From a checkpoint of a small transformer trained on Wikipedia: no biases in attention or MLP, capped logits.
Each number is 128 + 24 x the weight over its row's rms, rounded and kept within 0 to 255. Layers, rows and columns count from 0. The size above them is the row's rms in percent of the matrix's.

# layer 10 attention value, 128x128, rms 0.201, rows 70-95, columns 0-127
size [ 95  88  99  88 101 101  98  97 102  94  96  98  92  99  87  95 101  91  99  93 108  92  96  98 101  97]
[[112 161 117 116 106  96 138 106 108  87 123 134 144 146 148 120 166 121 133 106 115 138 122 121 139 127  90 145 124 108 150 125 115 148 158 161 121 158 171 148 133 132 134 167 156 149 140 153 167 204 104 131 144 172 116 154 126 133 157 126 113 131  88 128 118 139 134 106 150 124  59 143 152 150 126 150 117 139 155 117 138 177 189  82 113 103 127 135  95 131 123 169 147 141 106 120 144 129  83 125 152 127 122 105 146 114 120 116 135 124 106  92 168 111 121 111 157 112 162  93 120 140 171  89 119 124  99 104]
 [202 151  87 104 119 130  95 111 121 120 113 149 149  96 117 177 150 145 143 121 127 159 148 121 132  72 168 151 112 121 143 118 146 132 103 120 175 120 100 120 151 130 131 140 125 124 140 142  69 125 125  93 144  97  88 130 146 122 129 113 121  93  89 118 124 145 159 139 131 123 113 146 116 104 112 122 100 131 143 131 151 178 149 138 106 155 129  77 115 148 134 156 116 128 111 108 142 161 102 174 114 188 123 157 125  76  94 125 139 142 118 143 121 137 113 130  58 118  97 129 121 116 132 123 129 142 109 155]
 [ 93  99  99 113 162 135 166 168 118 154 172 152 109  94 138 109 141 112 122 121 110  70 160 129 114 128 157 115 126 124 144 100 169  97 159 135 130 132 151 161 102 157 101 153 156 142 116 182 106 129 124 183 126 146 146 126 123 111 135  98 109 155 127 102 100 198 164 106 117 159 126 146 127 112 164 163 141 172 129 124 127 140 147 119 133 127 144 159  98 120 126 140 100 103 108 140 132 113 145 110 153 151  95 127 126 102 144 121 121  95  91 156 165 121 133 150 126 135 118 161 110 100 142  83 141 115 149 154]
 [112 102 150 160 147 131 134 158 149  98 130 145 100 123 151 119 149 158 105 138 128  99 113 135 127 129 113  99 148 118  87 125 140 139 124 154  94 144 133 145 143 114 123  93 143 128 148 126 113 146 139 188 142 133 165 141 144 129 131 123 135 147 151 163 129 120 140 111 135 105  98 141 126 116 118 180 166 112 143 111 136 125 126 158 143 147  89 165 147  97 128 111 133 193 157 106 123 155 125  80 123 188 125 178 122 120 140 185 135  93  99 102 177  64 107 109 115  95 148 143 134 124 120  74 140 126 131 123]
 [172 103 136  93 131 152 169 152 139 109 129 156 111 167 137  49 155 108 110 129 103 119 154 140 128 162 127 106  96 120 131 142 121 175 115 133 130 166  61 149 119 106 135 147 128 150 136 132  93 123  98 142 152 101 167 114 172 154 169 174 129  89 157 134 130 115 149 124 149 107 125 148 144 144 154 137 104 122 146 109 152 151 151 136  88 117 124 144  89 109 122 157 145 107 139 111 145  92 129 158  96 147 129 150 103 150 109 138 125 151 136 124 124 131  90 142 123 131 102 150 154 121 164 106 135  89 100 155]
 [ 55 140 140 145 123 138 108 124 111 143 162 142 134 169 135 131 132 122 120 111 102 122 140 124 158 129 165 125 100  81 127 144 144 139  86 121 139 106 164 136 116 108 118 135 112 179 163 133 145 122 105 180 132 128 129 123 119  90 152 137 139 160  73 130  84 153  97 104 112 147 127 160 108  96  85 146 160  95 101 145 143 141 120 153  46 131 149 116  97 109 120 131 133 146 169 127 150 108 111 103 119 100 113 129 105 115 113  72 137 137 157 119 142 118 118 111 120 115 130 117 108 108 145 120  91  90 115 145]
 [132 128 181 131 107 164 124 150 126  97 178  82 116 100 101 125 165 158 122 163 140 144 127 101 130 108 162  67 141 119 179 149 147 128 159 139 129 141 117 107 160 131 134 144 107 116 126 154 107 124 183 124 111 136 157 147 170 113 151 122 114 133 111 146 134  87 141 114 110 116 167 143 134 111 146 114 161 119 141 129 136 133 177 137 191 190 139 126 151 105 127  94 150 149 154 145 119  93 138 108 131 138 167 138 121  82 101 114 156 153 108 136 141 128 147 125 115 117 128 124 149 109  95 124 170 141 136 103]
 [116 142 130 133  78 130 103 118 113 130  94 164  91  97 137 110 111 115 105 166 129 105 122 119 157 100 152 159 136 110 166 151 147 121 113 110 125 137 149 119 127 124 166 168  87 120 137 110 167 120 125 115 147 142  84 104  91 126 105 141 122 111 119 123  75 162 140 137 141 124 111  88 131 105 170 137 148 115 166 135 118 139  88 159 119 112 123  89 133 120 115 120 119 147 117 136 134 197 112 138 159  91 131 105 123 132 101 116  80  73 158 154 145 105 143 157 121 112 107 137 174  75 125 145 119 107 123 165]
 [ 88 139 120 134 154 125 133 122  75 139  97 147 125 107 123 181  73 129 145 111 151 131 101 172 146 142 147 126 148  76 108 143  98 207 154 146 122  89 109 111  93 137 112 130 130 138 128 158  68 143 129 105 126 162 138 181 147 130 100 113 137 136 114 160 144 114 125 159 129 121 137 159 133 126 128 107 146 138 172 170 127 133  93 138  95 159 125 103 149 149 127 144  97 107 132 150 135 109 100 117 154  93 133 118 147 152 132 100 109 145 128 143  86 155  83 124 132 118 123 116 147 146  84 120 122 111 112 142]
 [119 130 159 110 116 121 109 128  79 146 112 101 115  99 103 120 156 130 102 112 158 159 128  83 115 175 151  93 109 110 144 142  72 124 165 158 147 107 137 161  82 135 102 148 133  97  95 144 123 134 111 128 137  90 120 160  95 141 209 110 159 100 143 143 122 145 155 134 128 131 117 141 110  84 110 123 116 127  95 110  98 125 126 133 112 131 128  89 130 122 107 112  94  77 148  92 132 160 111 129 126 146  90 121 148 154 142 158 135 117 171 170 112 159 148 125 105 126 147 122 122 103 109  98 117 145 140 159]
 [102 133 156 155 135 140 111 128 157 119 140 139 155 151 114 110 130 134 101 156  90  97 106 150  80 136 165 160 110 122 130 121 103 124 125 102 110 116 122 141 125 123 100 143 139 133 128 100 187 128 156 145 140 141  92 155 115 140  79 106 123  80 131  97 124 120 136 140 124 162  91  75 127 113 177 136 119 110 158 158 108 174 130 120 102 109 124 159 153 104 116 116 122 135 114 117 160 107 104 104  97 177 119  93 104 101 141 143 102 117 186 115  84 101 116 148 137  95 139 153  97 148 103 121 108  78 114 117]
 [130 125  92  84 128 167  94 136 114 121 113  75  97 125 177 109 148 144 111 114 136 130 144 110 118 117 129 127 128 109 172 146 138  96 127 131  64 142 115 154 116  89 102  90 135  90 155 162 142 144 139 156  87 150 142  74 147 131 101 167 132 106 150 137 132 143 107 122 131 121 135 127 110 108 154 126 115 148 141 145 150  71 173 123 163 158 145  83 150 134 112  98 116 150 112 141 123 111 166 100  81 101 144 144 133 149  93 111 111 131 144  95 129 137 112 108 128 137 117 133 126 163 149  90 113 149 159 100]
 [ 72 159  96  79 145 139 124 111 137 166 134  58 124 120 105 113 152 151 144 141 122 140 121 133  87 130 128 130 159 137 102 124 100 135  93 139 154 138 120 132 140 156 119 146  98 123 127 140 153 135 121  99 118 124  84 109 104 107 142 123 154 125 124 107 121 119  97 144 115 112 141 126 153 144 120 133 131 101 117 128 127 128 164 161 144 127 134  75 101  86 147 173 119 140 103 143 105 113 142 123  49 125 138 124 143 127 161 122 109 125  99 125 156  93 150 192 104 154 177 119 128 156  90 134 182 144 118 144]
 [113 124 159 111 144 145 115 138 137 126  78 104 163 123 158 109 153 131 168 146 157 111 103 166 162  93 161 112 119 114 165 120 105 135 109 120 121 114 114 137 124 110 125 132 131 122 123 168 102  54 128 100 122 132 133 113 171 126 124 157 162 153 116 109 112 174 117  99 133 138 106 114 162 109 157 130 140 131 159 142 145 121 111 130 167  92 161 134 168 152 125  93 126 116 168 154 146 166 136  65  84 149  92 122 135 144 107 110 113 145 134 140 124 106 113 111 156 142 137  81 133 134 111 150  99  86 144  94]
 [131 165 145 153 175 149 111 122 117 137  73 117 144 128 137 104 141 134 145 112 123 167 132 135 158 115 171 103 116 128 160 171 130 118 105 122 180 124 176  96 117 163 131 136 175 161 111 139 152 158 132 108 148 108 129 120 122 123 122 102 130 142 168 130  93 141 197 149  93 111 131 141 124  89 135 177 141 126  95 103 158 128 137 135 123 108  96 158 102 153 118 116 169 163 123 155 114 146 149 181 149 141 111 117 100 146 136  87 138 152 159  96 140  94 120 144 103 149 133 112 130  96 111 109 140 115 132 121]
 [ 54 122 130 117 146 144 132 166 111 125 121 165 111 142 123  99 111 120 106 101 116 127  87 142 100 126 115 145 137 131 158 148  92 149 132 128 143  69 133 124 169  88 159 123 170 108 163 133 142 129 149 101 130 118 139  97 122 131 179 101 111 119 136 134  95 113 147 110 136 187 126 144 130  97 134 129 109 122  68 144 102 131 122  76 147 121 103 113  92 127 112 139  66 117 146  97 118 128  93 118  98 103 128 145 131 149 171  87 145 159 101 122 149 133 139 132 137 107 134 123 131 140 136 129 150  98 174 146]
 [ 95 115 158  82 128 117 137 133 105 188 109 137 102  88 147 129 158 176 121 132 130 163 147 128 112 136 137  89 103 151 154 102 121 117 151 131 167 115 161 123 105 138  65 111 151 144 124 162 112 161 125 118 133 104 110 154 139 162 119 135 126 132 137 132 124  98 158  86 159 151 139 118 137  99 126 113 134 137  89 126 114 145 123 147  76 119 120 119 109 132 154 136 135 130  72 126 126 103 106 226 137 118 138 126 137 125 102 113 112 162  89 126 130 119 168 163 107 121 120 151 107 111 128 121 119 154 135 163]
 [109 104 106 168 107 113 123 170 118 125 151 162 140 159 169 174 124 104 157 130 133 158 134 102 140 157 163 145 133 118  57 177 103 123 183 136  98 134 134 113 102 101 107 162 123 108 135 138 153  93 132 106 126 111 118 128 124  92 111 126 127 109 118 125 176 103  86 123 118 115 122 102 126 164 147 150 158  99 124 125 104 129  98 144 122 175 177 102 132 165 107 165 108 123  83 159 113 162 101 140 115 110 154 127 128 136 106 130 159 171 146 117 115 136 137 126 127 126 119 122 116 137 159  90 133 134 138 162]
 [103 105 106 121  59 123 105 113 154 142 117 145 133 145 133 102 122 149 128 148 151  93 154 169 114 139 123 127 137 128  93 138 119 130 107 129 117 166 101 117 133 152 123 140 112 160 110 140 106 145 144 134 124 166 160 193 164 177 127 117 105 109 191 105 139  90  99  68 125 156 151 133 126 134 104 120 123 123 103 118 155 109 104 113  94 133 124 144 123 141 137 170 143 120  99 111 101 113 111 122 118 143 135 159 164 125 128 118 164 129 138 169 146 137  93  97 114  93 116 114 145 111 150 118  95  78 156 176]
 [ 92 136 129 135 121 156 129 141 125 163 178 144 143 121 148 135 126 141 134 150 168 138 106 152  91 138 132 112 114 164 132 128 122 116 162  94 179 122 110 109 183  89 114 124 149 149 113 117 113 142 144 155 160 104 118 109 121 111 127 197 109  96 152 158 121 147 163 148 123 106 126  87 103 104 119 115 123 144  75 161  73 165  96 149 136 121 151  79  94 136 121 125 140  92 121 184 130 126 142 129 121 139 142 141 172 136 113 125 101 140 135 136  98 160 111 148 156 127 130  91  98 129 162 152 141 150 126 132]
 [158 135 120 140  79 124 135 122 172  96 146 149 122 154 149 137  98 106 130  98 152 104 133  88 129 152 128 138 107 110 173 148 108 101 152 163  82 122 133 132 129 118 114 120 165  96 138 120 120  84 164  82 157 168 153 134 134 127 141 151 174 156 118 192 123 110  90  90 113 124  93 125 105 150 144 135 121 188 163 139 113  97 126 100 120 111 117 114 169 129 112 137 103 129 185 164 107 129 145 118 127 139 114  95  90 111 147 129 136 141 120 139 113 116 121  93 100 104 123 149 129 104 113 132 102 112 127  99]
 [ 98 128 120 129 142  88 100 127  93 143 122 173 152 105 141 158 131 125 107 111 120 134 125 145 148 124 190  85 102 104 165 130 123 134 119  88 139 120 144 127 105 160 145  89 115 115 133 129 116  97 149 113  93 152 107 136 136 118 131 130 110  97 133 126 119  76 142 129 104 155 115 148 118  87  97  72 160  74  99 190 132 171 119 155 125 116 112 124 164 139 116 127 119 127 127 141 114  91 123 176 144 164 123 110 135 140 123 134 112 155 140  71 145  99 102 138 153 163 133 118 144 155  90 115 143 101 153 147]
 [133 107 106  83  88 136  88 151 136 126 140 122 168 136  89 123 128 113 125 130 144 161 122 145 135 138 156 113 125 113 104 114 143 157 102 151 150 130 114 116 118 109 133 126 131 129 134 122 144 100  92 128 103 125  57 138 160 113 128 121 138 107 164 150 114 138 185  94 141 108  99 119 140 123 116  84 100  78  88 112 128 131  97 158 113 181 192  95 128 141 151 132 123 136  93 186 106 141 138  98 175 140 131 103 129 120 151 100 149 145 115  98 162 145 134 119  95 143 140  99 101 152 165 127 117 122 129 102]
 [138 158 120 157 119 101 153 109 153 129 171 101 126 104 148 112 119 117 133  90 105 151 116 105 169 158 123 103 127 163 130 142 150 155 129 101 166 115 179 107 131 128 204 144 126 152 141 137 135 109 126 102 168 104 165 125 113 161 146  89  91 117 121  96 109 106 129 102 130 145  97 126 141  93  81 172 109 141 104 112 136 196 109 136 150 134 109 150 129 117 134 122  89 120 164 133  90 124 159 104 114 125 138 104 117 152 134 105 141  92 147 153  97 129 153  91 118 147  93 132 121 118 158 139 102 121 135 141]
 [138  83 129 180 124  88  90  82 157  80 125 148 132 161 136 106  94 157 130 121  90 129 133 121 139 151 136 104 100 142 126 161 112 136  96 150 146 127 161 124 135 148 120  92 148  81 146  93 124 135 158 133 128 133  80 154 128 125 149 132 133 115 119 149 119 141 120 151 152  67 111 120 162  81 127 142 166  95 169 143 140  85 166 129 152 143 130 105 127 138 123 105 174 122 109 104 125 161 155 124 166 103 101  98 129 136 118 118 157 139 147 121 164 174 104 156 122 147 124 121 141 127 142 102  93 144 116 121]
 [151 104 146 122 144 147 148 105 123 143 135  99 113 163 125  91 141 168 134 173  90 118 121 121 133 119 129 138 130 119 146 108  87 116 112 118 123 155 124 142 136 133 151  66 125 135 108 138 123 191 102 120 155 175 142  95 128 129 141 129 114 138 108 111 113 135 135 140 145 105 152 125 162 145 121 143 174 163 158 150 137  90 149 135 209 146 110 116 128 189 135 138 121 131 137 145 139 127 136 116  96 154 165 141 141 167 111 148 144 128 126  67 142 127  77 111 172 113 145 142 132 134 147 126 136 167  95 162]]
# layer 10 attention output (transposed), 128x128, rms 0.173, rows 70-95, columns 0-127
size [ 91  86  97  82  92  99  95  95  95  94  88  88  92  88  89  91  89  89  87  89 101  87  91  94 101  97]
[[138 132 122  97 136 109 128 162 120 147 134 169 114  66 127 149 172 162 139 122 143 158 146 105 106 103 145 128 124 118 110 110 116 120 114 114 119 134 117  91 125 139 111 146 114 149 116 109 152 134 133 128 128 139 135 108 138 130 147 120 161 116 147 123 173 121 103 154 150  95  88 129 102 138 116 126  99 118 115  98 126 110 108 125 151 159 104 174 140 153 140 145 141 152 151 135 122 108 103  89 127 175 113 121 152 183 167 140  86 133 136  98 107  95  81 124 142 149  97  85 104 165 120 103 162  85  94 204]
 [169 138 144 152 110 117 112 123  99 123 132 125  93  95 119 112 108 101 144  98 120 158 154 138 149 154 146 181 153 147 134 123 108 121 141  74 102 152 175 155 155 125 125 141 154 103 141 161 103 138 152 119 137  91 156 143 109  98 124 106  92 134 151 156 126 114 130 145 157 135 130 147 108 152  99 112  82 114  95 103 143 166 117 125 102 138 152 144 156 100 154 107 146 144 109 101 115 116 110 164 142 133 112 110 171 117 113 135 134 158 145 126 159 122 141 123  90 115 148 167  99 120 143 161 117 162 143 217]
 [136 117  96 125 106 163 118 150 139 104 135 150 140 137 120 158 116 119 122 120 149 133 122 152 134 126 176 122 153 170 115 106 137 124 135 122  88 110  95  92 195 121  88 143 171  95 157 113 115 137 113 136 125 108 144 120 132 149 106 102 129 189 143 102 140 133 148 144  97 139  96 117 186 136 125 126 141 125 168 129 118 101  97 156 143 131  98 121 154 192 138 105 131 145 165 103 156 101 102 105 151 115 168 116 144  98 104  94 147 170 126 109 103 123 156 102 134 152 156  94 146 113 113 134 165 114 131  93]
 [129 158 120 157 133 170 154 131 125 128 112 102 164 142 100 118 118 157 101 155 155 114 117  95 112 131 143 161 160 102 136 101 140 137 118 124 146 111 126 156 169 109 110  91 133 152 123  80 165 117  67 111  76 116 133 135 170 153 120 176 161 157 103 140 109  77 118 120  85 152  99 100 120 127 167 113 107 149 136 115 122 148 127 139 104 107 109 137 150 155  58 108 155 138 157 118 140  90  97 109 126 118 111 105 117 113 108  81 103 117 137 120 101 134 136 122 100 167 143 118 119 118 112 128 152 120 151 142]
 [143 146 125 116 123 113 153  98 131 167 149 134 161 126  96 123 127  99 154 144  82 146  93 138 180 118 111 123 138 133 116 148 133  99 152 121 135 105 117 147 143 136  86 106 117 124 116 130 105 145 145 147 159 160 139 100 146 128  80 126 129 121 114 129 145  75  95 122 143 158 117 137 100 155 160 106 129 165 136 155 156 151 119 124 120 164 115 165 175 173 119 140 132 215 138  77 122 141 124 104 154 118 161 112 135  83  86 145 125 134 109 108 143 163 101 117 110 106 147 141 121 109 162 112 138 121 133 171]
 [156 127 114  95  99 106 156 145 135 109 126 118 173 117  81 142 113 102 114 133  94  90 164 124  89 138 101 103  99 157 114 124 142 130 146  85 132 127 160  88 120 157 118 159 164  90 148 115 141 112 106 105 122 119 121  85 108 173 150 145 132 112 133 117 118 115 156 172 109 155 132 110 129  75 132 136 135 110  99 136 110 100 130 159 165 144 112 151  95 117 135 160 127 141 131 100 119 133 139 109 150 136 129  62 127 140 108 114 145 111  91 140 161 104 119 139 121 171 120 100 109 132 144 100 174 111 181 100]
 [ 87  94 135 107 147 162 117 123  95 118 102 132 121 111 110 102 116 123 121 114 143 154 175 141 102 115 151 140  83 111 137 145 107 108  93 157 124 134 155 120 133  90 118 108 130  88  72  98 153 126 102 157 108 147 112 131  95 136 157 124 171  76 103 128 128 126 138 114 143 180 106 119 131 121 142 151 120 145 138 100 129 133 116 130 105 141 119 152 134 140  72 157 123 114 123  96 176 112 123 118 108 118 121 156 155  74 138 134 107 157 133 129 121 145 123 148 117 120  94 193 107 127 107 129 119 183 188 138]
 [116 137 153 122 110 121 128 105 146 107  98 109 124 134 129 110  96 100  99 110  99 115 117 144 140 124 130 132 107 154 175 166 142 156 164 123 135 130 118 112 175 121 117 123  98  96 151 103 128 139 113 111 163 126 113 110 109 149 144 143  71 155 132 106 141 164 123 146 164  59 142 109 161 140 168 104 113  94 151 132 137 119 146 137 190 137 116 169 109  97 142 156 134  92 171 112 163 120 121 154 150 135 156 151 140 145 162 135 114 100 161 140 139 105 140  73 114 171  91  97 125 130 113 160 135 111 110 111]
 [134 106  86 103 122  95 127 121 131 131 100 149 150 113 132 114 128 140 156 150 110 152 120 109 110  95  99 181 120 142 175 125 135 112 109 134 138 141 165 148 113 136 138  79 158  86 154 145 127 107 138 126 101 104 113 122 151 111 154 146 127 123 175 124  95 149 120 117 126  81 129 139 143 171 102  85 131 122 140 109  96 148 125 110 152 100 184 155  84 122 109 127 109 131 102 154 124 175 119 112 123 115 131 102 130 186 101 115 155 141  77  96 143 136 107 146 145 110 175 144 157 111 115 131 149 149 183 131]
 [126 165  96 134 128 119 116 131 107 136 151  81  80 156 111 148 108 143 112 120 132  74 123 156 109 116 138 173 140 152 117 109 116 107 163 123  88  81 171 115 132 134 152 115 131 121 111 112 113 150 145 114 112 134 155 115 156 125 120 113  50 105 142 127 117 142 108 174 106 141 118 130 122 101 135 105 147 118 132 144 150 113 112 126 136 124 187 131 164 170 121 113 113 142 106 122 107 138 160 143  70 108 104 156 131  92 148 119 154 173 109 151 131 149 152  96  86 172 140 126 139 169 137 105 109 113 125 108]
 [137 130 135 129 121 130 148  83 168 112 195 116 135 112 101 142 134 145 123 136 108 118 135 127 153 171 134  79 116 156 133 127 153 110 107 126 134 142 137 127  86 101 148 114 101 169 110  54 125 149 124 135 115 101 107 133 104 158 126 178  66 181 110 110 151 140 153 104 163 135 131 138 141 132  94 155 124 118 115 160 108 123 132 150 184 122 138 139 141 116  98 138 143 130 103 124 104 110 110  81 123 117 152 136  99 162 147 100 106 146 128  96  64 145 125 126 100 129 136 132 124 102 150 138 123  96 118 116]
 [ 69 112 160 119 125 141 127 111 154 134 110 129 128 140 151 116 116 132  99 118 167 121 126 123 140 121 113 132 129 124 118 125  92 136 157 130 104 150 110  82 117 121  94 139 141 137  90 120 133 106 161 129 147 123 133 163 141  96 157 191 132 109 135 138 113  86 130  58 145 189  92 125 103 105 151 124 170 130 144 108 157  62 128 120 120 113 124 121 137 136 121 153 105 162 161 103  98 125 138 160 118 108 117 104 126 102 157 111 128 135 137 142 110 132 126 139 144 110 104 168 159  77  76  96  84 103 127 128]
 [123 101 113 171 117 140 128 145 137 117 142 148  88 106 144 162 123 144 147 136 130 115 136 105 143 147 111 109 121 151 157 136  85 154 152 187  96  91 122 112 118 112 152 117 163 144  76 164 140 120 122 144  70 116 151 126  95 120  87  94 135 115 117 134 146 149 120 125  99 132 138 137 106 123 157 141 164 102 123 115 124 167 127 189 111 136 130 100 115 132 126 135 116 104 161 118 116 161 161 117 136 108 122 120 153 107 189 141  97 115 152 168 140 113 142 123 185 149 105 147 135 112 146 145 100 103 186  97]
 [ 94 128 101 129 141 130 168 106 142 117 124 113 179  91 148 128 145 149 143 162 120 150 133 116 105 141 130 129 145  98 152 106 119 140 155 132 111 127 175 112 120 132 100 128 136  98 128 115 149 156 136 138 105 125 115 136  90 127 158 111 104 145 134 152  84 120 160 107 138 157 111 159 102 128 112 185 167 161 100 197 133 145 151 111 164 116 145 161 118 129 188 164 128 140 116  99 128  71 165 101 124 137 114 163 162  70 124 112 132 132 127  95 125 114 113 119 141 124 114 154 139 132 105 163 169 151 142 117]
 [122 142 128 113 137 107 107 108 129 122 135 152 170  72 129  81 171 146 139 114 130 152 123 145  70 132 156 123 123 145 140 118 131 126 143  79 108 115 149 104 143 119 120 132  95 108 164 120 130 131 146 136 152 112  97 108 125 155  98 146 108 128  75 100 130  90 159 213 138 161 154 149 138 134 119 118 113 141 131 116 134 127 131 137 101 147 136 128 112 145 125 161  99 115 102 165 129  91 142 167 107 141  95 126 122 110 110 139  85  95 126 121 137  67 121 108 132 128 106 133 137 144 192 133 119 109 121  75]
 [130 105 132  92  95 152 119 147  88 115 161 105 173 116 130 135 154 173 129 176 164 146 119 159 141 120 151 121  91 121 151 169 124 102 102 119 136  91 136  69 114 148 131 121 131 126 130 106 143 119 107 136 126 133 222 133 106 132 137 123 114 112 123 155 146 159  98 122 103 127 126  84 123 117 120 147 145 114 130 138 116  92 143 149 141 120 152 138 135 146 144 133 103 127 181 146 114  87 138 147  97 160 120 116 157 150  93 157  97 155  81 132 172 127 108 100 144 148 145 105 125 124 123 141 108 141 127  76]
 [125 122 141  91 130 107 116 115  85 112 155 159 136 129 181 118 110 166 106 103 159 154 118 173 130  89 101  99 130 160  94 154  77 138 132 116 153  74 124 131 184 126 124 111 168 118 111 116 120 143 148 133 134 112 109 110 149  98 122 111 120 118 106 127 164 160 119 189 133 153 122 199 120 143 121 115 116 125 117  86 149 114 144 128 111 149  97  86 100 117 139 150  94 144 125 135 120 115  93 119 114 111 156 120 137  92 113 164 143 181 126 140 134 130 109 121  92 125 145 103 144 134 159 100 135 149 137 121]
 [158  70 106 157 125 114 140 121 116 142 120 118 110  72 141  68  92 141 121 128 115 130  98 142 115 139  96 125 101 147 134 112 155 129 133 135 107 151 135 140 117 149 142 159 174 140 111 135 126  63 170  88  86 146 158 102 119 111 143 129 136 153 132 117 120 138  87 126 123 108 149  92 142 127 139 142 117 166 140 106 121  92 167 108 169 121 142  76 115 142 129 162 128 140 134 117 143 154 127 105 127 187 105 102 121 146 133 162 166 175 114 145 106 133 155 164 102 126 113 118 169 168 133 119 111 134 127 132]
 [136 152 149 120 144 146 180 138 154 160 106 107 126 146 130 103 183 151 168 147  93 149 132 156 136  94 130 109 133  94  97 140 170 135 119 139  95  99  86 159 185 118 129 137 114 175 114 163 138 144 163 121 143 157 140 112 110 121 140 157  94 194 139 140 140 144 122 120  86 135 139 152 129 145 125 129 133 142 128 104 154 128 128  89 116 115 140 145 126 140  79 161 143 136 116 115 127 128 118 133 138 108 159  93 102 151  74 125 172 157  98 167 158 127 143 159 132 147 132  97 130 115 133 118 127 155 171 135]
 [157  68 130  92  86  93 134 128  87 151 172 114 138 114 131  97 109 138 116 146 124 112 196 107 174 147 100 114 134 123 146 155  94 111  98 144 107 122 143 172  98 125 137 140 141 133 163 109 160 132 137 145 153 144 109 132 101 105 182 119 124 132  98 131  86 136 132 109 118 115 105 156 144 137 122 116 155 142 150  87 142 125 141 127 123 133 114  90 132 165 162 118  74 122 135 147 122  93 173 124 108 127 147 140 118 130 125 146 141 148 147 117 133 143 144 161 128 110 185 140 136 144 180 153 155 128 109  92]
 [102 113 134 148 118 126 119 123 116 128 127 115  91 110 113  84 105 113 118 190 161 146 121 154 145  99 143 139 128 102  93 109 157 103 140 137 137 173 149 123  77 144 139 159 108 145 111  75 122 140  86 116 125 159 127  91 182 128 158 159  95 128 154 134 110 110 146 107 135 162 147 140 152 121 139 150  93 150  95 101 115 152 114  93 195  94 134 128 123 129 111 106 149 109 149  98 134 138 150 153 106 108 123 111 110 118  82 131 139 102  99 142 112 147 107 130 133 115  69 145 161 166 129 133 154 130 102 125]
 [119 140 122 118 143  68 149 103 100 112 129 118 164 154 167 126 155 165 143 121 142 151 142 139 117 143 131 115 113 149 146 111  75 153 106  93 136 116 147 102 105  68 107 106 143 109 119 134 155 131 132 126 139 115 170 145 139 155 100 161 155 153 102 146 153 122 140 159 123 157 150 122 140 140  93 123 116 116  86 150 118  68 149 183 144 135 138 145 113  99 150 136 147 127 117 103 140 142 137 178 126 127 107  93 122 152  94 142 159 121 140 121 158 128  80 188 128 117 153 113 142 103  84 103 111 115 144  96]
 [163 108 130 177 103 125  96 146 143 132 133  92 108 149 147 124 213 132 135 101  87 148 133  85 151 161 127 116 155 144 155 134 148 130 111 125  97  97 166 109 122 102 123  97 147 144 111 136 126 124 175 124 112 176 134 104 144 114 164 100 152  84 153 156 124 117 142 142 115 104 124 118 141 121 146 162 155 142 124 101 142 118 145 117 163  81 122 103 107 129 155 115 125 146 113  88 124 167 144 127 104 153  97 138 144 115 138 132 156  97 111 155 118 105 114 162 129 181 114 115  90 101 141 134 112 177 129 131]
 [146 147 179 107 125 173  82 149 149 118 147 144 128 127 115 111 109 147 114 118 138  99 141 150 147 128 141 131  99 130 128 132 158 111 117  55 142 130 137 100 154 145 152 186  83 163 137 140 136 152 146 167 125 156 126 105 107 194 132  87 116 168 143  97  92 139 100 179 132 165 173  95 136 133 132 130  78 135 153 162 124 140 120 137 130 143 113 164 114 103 131 113 121 158 121 177 123 138 139 121 133 120 124 116 111 100 128 140 151  97 142 161 108 124 128 144 113 142 150 106 184 128 107 130 129 118 131 138]
 [ 84 123 189 132 137 106 106 126  95 127  88 106 125 176 115 151 125 192 137 136 119 150 134  68 113 142 156 154 133 111  88 106 123 106 133 128  87 108 143 136 119 108 135 124  82 113 164 101 134 101 122 146 121 146 136 134 179 101 167 174 137 114 102 119 140 111 147 132  65 123 145 119 111 109 139 110 102 124 118 123 137 123 152 165 162 145 147 116 114 114 136 155 147 130 132 111 112 121 112 116 144 117 121 158 114 130 163 167 156  82 137 120 119 119 134  85 101 122 144 137  77 137 131  94  85 123  97 137]
 [ 60 114 118 123 117 118 120 141 110 101 131 179 126 129 128 130 111 144 132 183 130 141 162 109 145 112 106 106 133  96 144 134 118 116 145 111 102 103 100 153 167  86 133 179 101  97  98 158 119 139 106 128 142 144 139 156 102 122 174 148 141 125 102 158 112 107 121  75  91 117  85 117 111 112 139  47 140 106 160 147 123 151  94 128  97 134  84 135 138 105 159 113 129  98 139 148 154 117 139 141 161 113 117 153 122 130 119 151 104 115  90 120  79 134 131 117 125 103 113  94 117 105 144 139 113 111 110 114]]
# layer 10 attention query, 128x128, rms 0.218, rows 96, columns 0-127
size [ 76]
[[119 145 131 115  92 105  94 145 111 103 142 108 100 104 121 110  93 136 112 108 152 112 143 151 148 103 170  99 146 162 152 110 124  79 131 134 109 108  93 133 114 155 118 123 127 122 124  91 141 112 148 131 114 120 110 142 108 110 123 100 173 139 153 115 103 124 127 170 166 154 135 105 102 136  94  80 127 116 118  97 149 135 125 100 149 120 157 126 135 101 139 119 126 118 116 140  96 116 122  81  88 144 109 156 117 147 100 127 133  94 104 129  50 128 155 116 132  90 114 160 169 156 152 147  98 145 199 154]]
# layer 10 attention key, 128x128, rms 0.217, rows 96, columns 0-127
size [ 80]
[[100 125 145 150  97 155 174  98 114 166 135 114 109 145 112 123 155 118  94 137 109 125 163 133 112 117 150 139 122 147  94 164 133 112 142 145 171 123 137  98 119 163 135 144 138 151 157  91 120 134  97 141 129 134 156 141  81  96 175 154 110 160  73 140 124 130 136 112 134  74 128 132 128 148 118 146 127 114 140 163 150 176 157  85 106 145 113 100 181 109 112 156 123 165 130 130 147  74 135 134 150 131 126 135 154 136 141 150 152 126 134 166 116 139 148 163 134 100 151 123 169 114 123 189 135 130 102 103]]